Weights of a small transformer language model: width 160, 159M tokens.
Each number is 128 + 32 x the weight over its row's rms, rounded and kept within 0 to 255. Layers, rows and columns count from 0. Numbers have three digits each. The size before them is the row's rms in percent of the matrix's.

# layer 11 MLP up, 640x160, rms 0.196, rows 608-639, columns 80-159
102:039162118121114156054155128128167125088093153096111139121162097146131162167149143110082112107075120118166130147155086124128159087114162103109000129161157147142091116146145154161145166117103176149105111189132166099093118155123113143136120147
097:103185121121141110102140095119153140117120116156158133127151123178174139094118121138145123119057150123132103114156145177102167120127170130106144153138112143105133053169087120118118150119147161194130125107104140125108113110119149113120107126
108:138147150111099115082154140170141098118099113120131125125186102109133166119143066159156134132104108167146149183108117115081111095148115075116139140141137161086056117108110132095138102121109106165131107152103112074108117096086119144080146141
092:198026135121098160140101166118098124133141130102104121107151059116134148135167181126159091071109150127119103118075096106118086135164080110185152142170071093201107142144122107097081148126116153100110181189128154070096095117106169087154134144
101:168100129124201124138045122149138117123138106088174112117167087118170159191064174122104092152141134122123167106112120162155159112122153068114158169110147131142140105125111069139156170113126064183135106130157092111096077205132143187158096126
093:192160116134138106126097173199111169174103150160084117139138102121161115135139119175159162103093133118147140120104123094110144118149114150103152135136121091131103097136094058155139184181117141139136060144113079168143160095107143136108076099
088:099075134158150041111195157093100152125104144073152138152085087126168092054079139121125098114129139074086110131066138104098046167134107133088144113132133146126090164142146138145097190088167147163069121159142161150155151147113127178103142137
104:111140108133057083129073166103120159078107125130133136165110078145210174122157157132134127154192141118036116130150206153119167137102125082107093080053109130157141112111125096089125122166143097152191124077138185141152138077146086133113171162
106:064174128103114089125116151175085096127058146181148144065080127199090151124113139101141156083149117121156083204161116112147159085126119192113070102172137174068148148093124141158136139105174104149125136100126101152081127113109195155095095106
102:184082121092187155066131063128194131136140149210141090138060121166083136078134125160114164172098165132101135158148099133114110116114185153185142138199141081121140156124139094098138163103081117057130135163117100148132102093138130163085132086
097:115172135127098123089157144158117112085103124152127115153099157142123126145121074168157112183142140077059152161135135173140139135147146144075148189145105132132149111179146139129132121193106043166129065084128145098056130154118121163117088121
102:160088129121138122131170131111158163152186111093081178151086136128146104138107131165100189142112144118099165135092148156126083125095125155143192119096081220180139134127131091108064105102148165149061127100166108171121110099136114140188153049
099:121144106131132225116074130095125134144126159122109130107156088116110127128087065105132101105143158167149115155061150170117161089113156162158103137168070106131157110170145175112159138107114057140114116045127129172130142157026128153023111147
091:159155168144113122082097146112089136146091148118149178079140117153095131091122171129115179072107111143123120171156091110158125150091138044174195162045085070118134124207169108123104120135118117157186153156129159132106128111083102117128080096
105:150119123135073135129153087096080091147131191094096136087151096135132129127120119153093101134056161141118161134140149112152161155153149127167120197136118142120138146136062199120177106144135102150142128105176076128106097166164136145120102200
100:095099174064157145133095156103101097151095125172082120118076159142203161213054165112127064111119109147113096102131130130147087082178138155092140163173157128109146136178105148155154135124123125112117140088161167090095095169063117181073167109
107:165174083112104180156135135140137157139083160073126196098156123121115064141145159114099113118141137059186120157146154079159162136120140102155151113063116119112144139099125137110117156073126143123182129125128133078095188154146128159110113098
098:129155126145139148090150157170069158073103141166147154165148134119142086102098122152055198108191167172184187119107135117134143164118172090103138060143108144101110123116121134149103137142142098087120112168133132128139120122109116138149140167
093:156145076107123122158100112112101156102074118111104129109122149153147121125150095139131162096135155082106111103100128134148128107144098087139148096104162200104190149134102241120140161136132178196112178085132107104128114144134061119138150123
107:095143025130126111118153151165059116119091133123148123127136138181116090079163108120096153103084152080112043137149103135113113066170163166154135131135159141070086104188113069131130140091130093194140131089151107082103135126112102143159140147
108:150124075112134128133144126186088130143101108063094163105091107076157129151151134176118115083132146137170136130107161109167129145076188149136096160114157124168176169165113105119111128084169113169059175163146160117137179115121117190152144153
093:103138127116135082132067143166108111097133159129115101122197098133092116121126081116102057161160107109177117148129096032105122123132126098133118142154137136122151142084129152136162187100157169130109125173104098065065159218125177156165102045
115:117141116152134122112106147148110083133126152180096103201133109116115120105127090089117093105120090094134115219131087072047123125130177065107144117094116132037063091113123131128161147159120163120168137218087122126149152139133177116161178130
102:176139163155104154108129146083118087133085084193115100149109189092142093138132120170118117100162180166085161156073142125151125139151125137090133140155148115118073095181175081116141114169189125147121114069098159156135150115128148139162074178
103:094081147126157049160136095164118129105078095122183154112093162164144138168086094150120076097147185094082149148094172113117132110102120134120158138110117131169125138068169185135067148121124131150119117123133148144141130158093207076159167145
099:140106150128129084160094110139088083134083120116153188094196105140106105154145114178119142134107143134062187082172074183169155096168144078127084116086150154108136097085124099044074133056115126083147100151146126135148147106128106103201114079
094:098108148120112104133128149137085129161119144134132165165124075092152055149119076114123104108094157079158156164113186127145125139145148161087135166078164126151113140150124135072169158062167121121106106161216135137066164122129183135101164137
102:131140134108126194114116150137160091142176090086116168063081156140112114153118100091135122119112166141106127073124195149113114090196142144168143139163094131111126087113133099125120145111118138134160111168140118098114109144128085050136085110
098:106099154109143134135091143179073150153132056107128168099093162135153141148141172140087200104197060093157170111158118138136157152183068130117084148113156142122158163148136070044092162124073083086127162096158152184135140089119063109145087100
099:106101144169153144144108141152133100094070126118182115138101089113092105099193137087121152107139174099143122201116123126079209121175147139082101143126203095156121112088132102150088147116075117140149129093087157118127169146160179080198098177
088:116142085136167120110154128104196201171173144112032157120151131167095087103143119075124105150192092057137170156154088120141125177165170139078174107153135174150145131109104159133140148156170100082172139119096136113183078161213133082163106165
105:141097081128107184157138130134187139134181097086105114144132099125122121112138156160083156148065142157121069165139094112145122176127157099134085094093083166068087103105212165161097177108095106141074131119069127090137139136078116057102161092
# layer 11 MLP down (transposed), 640x160, rms 0.22, rows 608-639, columns 80-159
091:141051098150138127116148195126121127123095111106149142080103126180143155155132131122144135118126144186092137159104120085177136110149146105114144114100160156127142119123134122083092101054110139183131137087136078128208112174127140131118111134
096:106120117150132166164139069159141109109137092086097151117119074172110124131117121132085097191137132109128112096119101101132102123147144077138142112149093182073034182093174124084091128165173115094107134209132098127133130149188149170104160171
105:108156146104138104116174154114144088113080109117149121167188086070106135157133116124118119101103084136104094175109185115131123102199088161111102169166117127111080150178147132027099061194151139144188139116086066134102103158093155177197090152
098:136134200079125132086164090120119117147125127138091088150084177116150190086120134063092137056123138130170152150176065123121121098130105115104105130097144157122131111134032116174183137116182144109086149123158138175127118122123100133150129124
096:137120177134106156079096168153114113165140094133132154162154060104075138138128105167166145152104118159044062159124116142127139156116116177178152098204094127075203134160119135136030069105121134109147108082132146160126173078132109136153121137
098:133142138173136097141100135108131137086149134127084101114117181091102120095195160159178128151149135134133095112132146168077137128158103131161161072094046132138167131100123118152152125073088123125154101109120159144137120172179164111095206178
096:139076104081132137133129095100118136097187161165171091161076142056086157102126147131129099151115138178156126152186138131146129166124104090112091149151169099168134127107113120177082117102148152176115129089075147136098101125169182137090131147
106:131078081108168108088069141154140088072107101075136162140094152183153150141146149134135123193177124155070136128116155121133114122119132134066180133118132143138112081102130170047111185160091098150167169094146136143118188114139133090114176085
101:107130117106169111172140168099097100133109161134197108109131167059143133131127084121135145156065130109153179148103166097099152166178106147177076119135187158148153090105093160178132095075135157183086085111069156129097069146146131077126171139
098:126143166124099079141148152148140115142146148095139181116146093129151157153100114102095193097182116082112123182133187105114107130160074140150102149156115182131118123169087080157126135114136147156057104152123155109173094136117121118119138152
101:110149128131058097060106103163156116107149104164102124105098141165135156217143096110136123153149141150188152152090086135094146139130089166134106118123072097191126112094182101165058202124140105098071091122096094102135107154038141157115162166
099:135148134089140099161163144111094189128085126115147093127110139114121113115100053184085118089116130150083108084184087142178086102150090134099092096108170186136164055126128137149161108198119186110140050106143170093121078125131103110129085168
095:117121166140088078132115121155091126111123115107104170111113123130098117132161125184082149095138146167073149176148082118097072160136117148109157124144109094054108148147160127160093111154154108092135163190142123127202124131068138157104074085
088:056180113130151148143125136133173121096113109086156070199126111099099170128130193122161131149137166136155145092132147159128164150145134156146135159153092114127160142103134167117122060207109139138089150093087164113093091112097137123221146145
100:152136137053085174045150111118113196113147136137176151112121192132147077156142116096152178090165126133184073080125090157179160107163114071159141135120131087127133110150124159137102135127124096126142161174112123091144124083115140155082108144
112:107088120169187076169102192144137133075140157140145107101110143038155135097120124151158058121091089109086130087085104147134131152131104145141155137163157129169116090114179104188164083128114075105112133112149152123125116085091114107069073136
099:072130188137143090113159070084148108135155069137130116185104127074099128142092120147104113153083095154074100138101140126139134134099102134098095138158142079142127138200102152060137127125115151123090094074102132131085063137114144082123125122
111:124126145189116123116134192155113131184197171137076136159099119141159116153045104159106163099191126126157137136131144152157091132090118144181136146107175157149142137172079163080109139142085146136186156143148081121062120108167102191175124100
090:189164154139125104090162130093223126182154108167180160169104202137095078145129145132152106121135153142167153158205151177077084148131132112143082155132161088094109157170149137156137170103124054108132128196127125148112160123167131105153132129
115:192117120150150178133085099127153090163103071091133130122133137131150123098163137140067139186104146143119157080126135106109134118144119150102147115133056096132080171070050081117110156144098103018074138139116207150189129100058141081144188093
103:086140094107134152129173183125134119166150129096188136100096159096126137148159144127144093170175149120122187080128157109147123127081153098147151124143127180151139150128123142093159075101131142193067176140123144121099184118248115084158106144
088:123126083138104132066117150102153110134189169147115039114148113129124066094128112115120066145129160130089180174112143128112133111079120068132138121051096144129126127137063143101172113103148142124164109134135107156093143131162142101076162137
113:089181139142209107140156022174173088116199134116140130096104112095113155090086126134154133201146149107135100114140126135126128121090141119118156123143083133134110106162128107094170156155169086122167179125120144089183170159115080144178108104
100:168104087188185107060155219100144129128170129142102099139081187176177126122146150113152121115129142157135133106098186133118116171131158195166126182155067110155104162082114156184121086134103098078107134130137146145152119138131170130141187137
097:151164114176118136128121160150097156114122073133112102089114114135114100092131133137156101179146147068082060116139091132103150154098158092120143163160137070142166128134118187091104168163084080084156128109059168106130078148106149116119138126
099:121110147112160109098155134097106166189088088143128087099176197111120120096160153130064126128132124100110171143129161124179125152068120177181130111142095078092148135099139171185135123112124119156124111109058109174140072146097111169143105182
095:134117153139106135086075108107154139091141106158136093110222149068143152157090171111122080105137121115151146059150149136160145157111141175131144098103171068109110151099121163118110082116128119151161145123200143090112181098204143135095122118
099:169161123148140097129132142084160104153124084099130114125174117128160081174177110086133113112147097096103129160090127080144135131126101086145091120100141102073065128199117117136107151078127071115097131182108045119140181162120184120145156084
100:120043158082138131151137094129154101147209113123136110110084103141124156154126137108168140134092112129192168156126131091155131095140124113162109078121103130198183117165121063085155105205160085115157117092135085136134128148110098148199124142
094:102090152135171168179118088146123091137095148090122097123066147145096129128128071126143131144122115142119144199124152102113123119164148124144117127223124124097075125143122139200109159138154123119136148182174144139126155194087113106136126107
089:095157104145114133166102154074151116158102133182081097059099133168143119107124120087125066176138122162127108144107121114167075184077152100108180100137097179112121107113125103168098105094153087157117162118105051084185166061133152124158102147
105:117156080174103116148154144151151149106123139122159133089119150156134097112156107186197111113118149123125106115099125156176135110080114165144157096165173127065179089182097141195125159113171090132146150118126143111133139146119137098107134074